{"hidden_size": 224, "intermediate_size": 1152, "hidden_act": "gelu", "init": "normal", "init_std_o": 0.00568, "init_std_down": 0.00251, "learning_rate": 0.0014, "weight_decay": 0.0, "warmup_steps": 200, "schedule": "wsd", "decay_fraction": 0.561, "batch_tokens": 131072, "train_tokens": 419300000}
Each number is 50 + 10 x the weight over its row's rms, rounded and kept within 0 to 99. Layers, rows and columns count from 0. The size before them is the row's rms in percent of the matrix's.

# layer 7 attention value, 224x224, rms 0.078, rows 97-125, columns 112-167
096:22 74 31 36 56 37 52 47 52 24 48 45 73 41 66 44 47 48 57 52 50 56 68 52 75 62 41 46 48 49 49 39 48 65 62 52 60 40 43 56 53 42 24 45 44 43 57 33 49 64 62 41 48 46 47 53
091:73 51 59 55 36 37 55 50 58 43 54 62 61 61 45 37 59 38 48 64 54 46 49 66 40 57 44 78 45 40 46 50 76 56 53 66 50 67 36 51 49 45 40 52 58 61 64 63 50 53 66 52 55 49 48 60
102:57 48 32 53 66 40 51 51 55 41 49 53 43 59 52 47 37 39 56 56 53 47 71 60 37 43 58 55 54 49 52 46 43 33 54 58 55 58 49 59 46 47 55 72 58 52 27 62 54 35 42 54 52 53 67 50
097:59 52 44 32 34 57 59 47 47 34 58 77 58 66 46 51 52 45 35 42 57 51 35 44 28 45 60 53 59 62 38 56 60 69 39 34 68 56 46 54 33 44 67 51 45 43 44 64 51 43 51 53 37 57 41 46
102:59 51 69 33 51 59 51 64 42 47 46 45 62 42 49 47 30 55 51 35 53 50 43 48 55 53 45 45 50 55 46 34 38 41 56 44 61 41 45 47 49 47 49 47 42 62 71 44 53 58 58 63 36 16 61 42
096:41 30 42 45 33 54 48 43 52 54 56 43 43 58 47 35 45 48 38 42 51 56 64 39 27 26 57 48 45 57 39 46 58 47 62 54 52 58 41 32 65 30 39 38 42 72 42 64 46 52 50 39 35 46 56 62
102:49 46 44 44 39 36 51 52 51 54 47 38 45 39 65 37 56 47 35 61 45 32 45 43 55 46 42 39 60 48 36 58 47 54 47 61 45 59 58 66 66 56 38 51 54 36 51 56 46 47 58 47 57 47 61 54
092:51 46 56 61 41 36 50 69 54 51 55 41 41 63 58 52 45 36 58 64 56 54 55 67 48 41 53 49 53 37 49 45 37 52 38 47 64 51 50 36 52 50 51 61 65 60 47 45 54 45 60 34 45 34 51 40
099:54 47 40 54 57 29 65 31 59 57 37 47 47 51 64 52 69 64 49 64 27 35 43 74 56 45 61 51 29 59 36 52 63 40 59 56 40 45 62 51 47 46 49 55 48 46 37 41 52 54 59 56 41 48 53 40
108:55 67 31 50 51 53 36 48 66 39 51 55 60 64 60 39 57 42 68 55 47 53 25 33 64 43 45 37 43 59 32 50 48 48 69 40 55 57 35 46 53 39 61 28 56 45 45 44 55 48 44 40 67 36 42 61
102:41 52 33 43 65 37 51 61 56 46 52 40 36 45 55 45 44 40 36 57 53 67 41 49 68 44 70 55 67 42 51 48 37 66 60 67 31 43 66 53 58 50 48 61 56 34 46 63 51 53 29 32 52 57 50 54
097:48 61 50 40 68 41 50 56 42 58 52 61 54 43 29 60 45 55 55 56 36 72 23 66 70 35 45 52 59 56 58 47 51 50 63 44 46 36 51 51 40 67 45 34 56 46 54 53 54 57 58 50 56 35 50 49
098:54 66 47 31 57 51 38 33 66 50 45 27 54 58 48 35 45 48 61 58 56 47 50 60 57 66 65 58 54 49 50 60 37 49 36 54 45 54 51 47 33 69 57 63 50 60 40 52 53 58 30 53 51 68 53 49
103:54 72 49 40 48 59 44 50 37 55 42 61 53 46 57 53 50 58 44 36 56 67 45 46 40 53 52 42 46 69 52 47 66 40 68 59 50 32 50 42 54 48 58 51 49 53 27 47 43 51 46 45 45 47 59 70
087:64 50 58 67 68 47 61 54 43 48 58 41 56 54 45 42 62 68 47 47 53 53 49 50 44 42 42 45 63 45 57 40 67 43 47 48 60 45 59 33 24 46 58 46 52 60 52 74 44 63 53 47 44 60 60 45
104:45 55 45 58 52 69 75 58 64 67 55 41 52 58 68 65 46 59 54 43 34 55 61 49 65 46 48 44 68 41 57 49 51 48 44 62 26 41 58 56 47 49 61 50 59 60 53 50 32 39 49 47 51 60 58 60
092:31 54 40 63 42 32 46 48 47 46 45 55 62 67 61 58 57 65 39 68 49 53 56 47 51 54 59 38 41 46 46 50 71 57 49 59 38 43 46 57 66 44 50 34 55 48 39 52 50 55 35 49 40 53 52 38
098:57 44 51 34 27 53 52 55 60 51 55 61 52 49 59 60 56 44 56 64 41 27 44 59 53 53 68 62 35 37 39 57 26 46 41 41 48 50 46 63 35 43 63 51 34 41 35 48 60 49 46 35 46 62 38 38
107:47 55 58 50 54 48 54 44 54 68 36 37 39 46 29 49 51 63 70 44 40 37 58 57 47 64 44 46 41 38 43 65 52 46 53 50 41 52 43 53 39 49 72 29 52 26 67 67 46 58 41 60 58 37 63 46
103:63 50 67 48 44 60 60 36 63 48 52 57 54 50 45 52 73 48 63 46 42 54 38 62 58 62 51 56 66 38 54 64 31 43 41 48 57 68 53 49 24 59 39 50 47 62 55 52 39 46 55 65 53 56 47 37
096:62 49 43 53 63 43 39 43 27 63 48 58 42 54 54 43 40 53 55 49 55 52 53 55 56 67 56 46 48 53 68 35 65 54 55 42 60 55 34 60 45 62 41 54 44 30 52 54 40 48 53 47 67 43 51 56
096:47 53 43 57 34 58 43 38 43 47 41 49 48 64 41 53 50 50 41 44 39 59 54 43 61 60 53 63 57 77 55 54 54 61 42 57 47 69 58 50 45 42 47 50 55 56 43 48 50 42 57 53 62 37 52 65
103:68 47 56 51 53 54 42 49 54 60 39 57 63 51 51 55 79 44 64 41 50 56 50 48 67 39 42 35 52 39 53 50 38 52 50 46 34 59 58 44 53 54 56 40 35 49 51 46 50 59 38 31 41 48 58 66
103:41 40 51 60 56 43 48 48 83 53 60 49 61 59 54 49 58 47 51 53 61 28 57 48 37 58 48 57 61 56 54 55 55 54 34 42 38 46 50 58 36 40 77 65 54 60 68 56 46 64 38 58 47 58 33 49
102:50 66 48 53 42 73 59 48 67 55 34 42 47 31 60 40 56 51 86 60 47 40 44 41 54 30 38 60 54 72 52 60 41 42 51 50 45 41 49 52 47 43 51 43 59 56 59 66 41 43 51 51 61 55 63 23
097:66 42 55 42 62 53 49 47 52 42 54 50 44 38 38 47 38 53 61 53 54 53 37 61 46 51 47 27 59 47 48 57 42 55 40 59 43 56 61 38 46 59 63 45 73 67 69 61 83 47 64 53 55 47 45 54
104:45 41 70 54 53 73 43 55 51 35 57 45 48 55 41 52 52 43 60 41 50 49 63 46 45 45 54 56 41 61 78 44 62 35 39 34 59 46 34 72 62 56 54 46 55 55 50 45 39 53 53 64 66 37 59 48
094:75 39 58 32 53 40 52 67 37 46 41 41 63 59 52 58 44 53 54 53 60 32 72 53 60 36 51 54 55 41 49 59 58 52 56 68 39 57 58 36 62 57 49 49 48 52 40 62 54 36 40 35 41 56 58 44
105:37 52 51 61 59 66 48 43 55 76 53 44 52 53 50 58 58 46 42 41 63 50 42 66 50 64 55 38 56 45 42 29 42 48 45 43 30 59 61 51 46 54 49 45 56 64 50 37 45 47 55 49 57 45 61 46
# layer 7 attention output (transposed), 224x224, rms 0.0726, rows 97-125, columns 112-167
098:64 53 68 53 39 44 52 42 59 64 62 49 47 60 41 63 43 48 54 46 51 56 57 55 34 43 55 53 49 51 58 56 29 50 45 45 68 55 45 32 65 70 49 70 39 52 45 61 49 36 34 51 48 50 53 50
101:48 60 56 54 39 64 57 61 49 41 38 52 50 57 46 52 52 55 53 31 54 50 59 45 50 60 61 39 62 43 65 48 52 48 67 52 40 52 42 60 36 45 50 30 57 66 53 64 52 51 41 60 43 26 45 61
106:49 42 42 46 30 59 57 44 40 68 51 54 57 66 40 54 56 45 40 74 51 50 50 61 58 56 56 40 46 59 60 42 48 64 43 58 43 43 71 54 40 51 43 39 41 43 54 49 40 49 63 37 62 54 53 51
099:52 32 53 59 58 37 43 53 56 59 53 33 59 47 52 52 43 51 51 55 46 48 49 41 48 59 61 54 41 47 57 50 36 53 33 62 42 34 30 61 60 56 42 49 47 78 47 50 63 70 65 43 64 31 49 60
100:70 37 37 71 55 56 49 43 52 50 26 49 56 45 32 54 45 41 51 46 51 62 58 41 51 47 49 47 63 62 53 66 52 63 45 45 63 49 56 65 61 49 33 58 36 49 57 55 49 61 44 36 68 62 42 62
097:44 57 48 47 62 46 53 46 36 50 64 44 57 42 52 64 49 56 55 48 57 61 44 47 55 72 62 68 53 42 57 63 42 58 59 45 28 45 67 69 58 55 44 38 31 41 71 53 46 59 61 56 44 58 48 53
103:53 41 39 50 56 57 64 53 56 49 52 48 47 26 34 76 55 50 52 59 36 55 45 60 43 39 48 41 58 52 58 35 42 49 34 54 38 30 57 39 34 59 54 42 50 65 58 54 41 58 56 56 54 68 56 56
095:39 49 55 60 54 58 41 42 51 45 60 36 58 31 30 49 61 44 49 48 54 41 42 68 48 53 46 71 36 46 44 53 57 39 29 56 57 64 63 58 59 51 55 43 39 48 58 50 37 57 52 53 60 50 52 58
104:37 45 54 40 31 67 39 51 43 41 65 46 41 58 48 47 68 44 36 39 52 46 56 42 59 44 37 49 54 53 54 41 46 37 63 50 53 50 36 46 58 70 45 46 52 43 53 56 54 36 33 40 50 55 38 58
099:39 45 46 46 40 55 54 56 38 60 57 45 51 82 39 38 55 47 46 48 39 48 48 68 54 53 60 45 51 66 40 52 42 54 41 46 37 45 61 45 54 54 50 49 52 56 53 31 54 51 63 61 42 53 49 48
097:61 46 42 60 33 73 46 44 47 44 34 64 38 50 55 67 46 46 42 36 63 43 52 57 55 45 37 55 51 60 64 41 65 49 57 35 56 55 57 62 25 44 51 48 45 44 57 52 39 33 60 55 51 56 44 42
100:42 37 56 63 66 62 43 72 48 52 52 73 71 71 69 49 54 57 53 47 56 52 74 40 35 48 49 54 55 49 47 50 44 58 49 43 62 57 78 47 43 42 52 46 45 55 41 34 69 50 35 54 51 49 44 47
092:55 47 59 63 60 28 62 65 32 47 72 42 59 40 34 57 54 41 44 41 57 54 58 67 71 46 34 41 50 44 62 42 47 53 38 46 74 56 35 48 57 38 55 52 54 49 50 70 46 44 46 47 55 38 46 55
101:41 45 38 57 39 43 45 37 43 58 43 38 54 46 52 32 44 52 43 52 42 47 51 31 39 57 53 39 46 58 57 48 58 41 25 54 32 57 47 68 33 48 35 59 55 39 52 60 51 47 63 51 55 58 46 52
095:38 56 57 69 51 44 28 66 39 36 40 46 55 54 47 45 47 33 50 44 60 69 48 58 64 46 39 56 76 55 51 58 41 51 66 52 33 58 50 52 63 45 47 33 62 32 53 42 51 51 66 51 32 44 38 58
098:45 53 47 49 61 42 32 43 47 56 64 60 51 43 58 38 53 52 57 56 51 61 58 36 27 32 57 50 50 46 58 48 40 60 63 33 51 73 50 44 55 56 51 58 49 41 56 64 40 39 46 47 52 36 70 30
102:49 73 28 54 69 34 72 44 48 36 50 42 40 54 56 39 61 43 55 37 39 44 34 50 46 51 59 58 58 54 53 45 53 57 66 49 62 48 68 55 43 62 51 71 63 52 53 34 44 43 57 49 56 30 56 62
102:56 55 41 55 60 51 45 55 48 57 45 39 57 51 43 50 64 50 43 72 51 55 41 39 41 38 40 46 48 60 60 34 34 56 48 55 56 69 48 63 52 45 45 56 60 46 46 52 55 68 41 49 47 58 55 38
103:42 49 53 49 34 62 45 48 58 52 57 74 57 55 45 55 57 39 39 49 44 55 57 31 60 58 57 48 64 54 52 44 44 62 49 42 42 40 29 47 57 45 29 52 56 44 56 48 51 48 49 32 64 52 62 45
106:58 42 62 44 42 57 43 58 47 52 46 41 50 48 56 48 42 53 53 43 46 51 36 65 49 55 57 59 35 53 55 38 56 60 63 47 51 50 45 59 70 45 69 68 56 28 39 54 33 53 50 47 40 45 35 79
098:52 48 60 40 45 61 70 62 42 38 66 36 63 38 62 54 58 52 57 56 36 58 41 28 51 32 56 47 52 50 33 54 46 50 46 38 39 46 69 44 53 42 72 41 58 61 34 42 65 43 66 48 55 39 55 41
106:56 47 67 39 38 32 47 64 39 33 59 43 63 55 46 52 39 43 57 49 41 47 52 53 40 46 70 37 44 52 38 44 46 42 67 63 41 32 50 48 61 45 57 48 32 53 58 48 47 62 41 52 51 57 51 43
100:40 34 41 55 62 48 47 63 68 26 59 55 47 44 40 47 46 69 40 53 57 64 38 58 48 55 44 49 48 66 42 51 61 59 54 47 50 48 45 47 42 23 64 67 61 52 55 72 48 56 35 67 52 45 53 37
109:52 62 38 63 35 65 36 67 40 60 44 34 45 34 40 36 58 46 44 62 59 66 51 45 69 53 36 44 46 28 35 31 41 48 47 37 32 49 34 54 60 46 42 36 40 41 43 47 52 50 45 37 53 43 59 54
096:53 49 62 50 50 67 51 57 46 65 51 56 55 71 45 52 49 60 59 60 41 65 40 54 51 56 81 47 45 58 58 16 34 46 66 65 50 62 51 47 57 55 44 71 53 47 60 48 34 66 50 32 40 46 46 62
110:52 54 32 40 48 57 55 73 38 42 67 51 50 38 65 41 44 51 35 60 51 46 59 31 49 44 53 54 35 44 58 43 66 60 51 40 52 43 44 61 49 43 50 53 54 47 41 44 39 49 37 52 49 28 65 47
098:55 74 33 33 54 58 70 57 42 54 56 55 60 64 47 55 51 45 43 51 62 64 75 50 55 42 64 53 62 44 46 45 34 43 67 48 54 33 45 42 40 37 36 53 45 56 43 55 44 55 56 35 55 43 55 54
095:40 43 42 51 36 56 44 39 62 58 59 59 52 43 73 29 45 42 41 34 43 53 48 63 59 52 50 47 28 52 38 37 59 55 48 46 49 68 52 72 63 45 50 59 39 27 53 53 55 51 51 49 39 47 41 62
094:50 44 38 37 51 58 42 55 60 43 57 66 46 47 39 36 39 74 53 37 47 58 53 41 48 63 49 63 25 56 42 59 47 55 53 64 59 50 47 42 60 40 45 40 42 62 54 64 37 50 38 30 48 59 45 42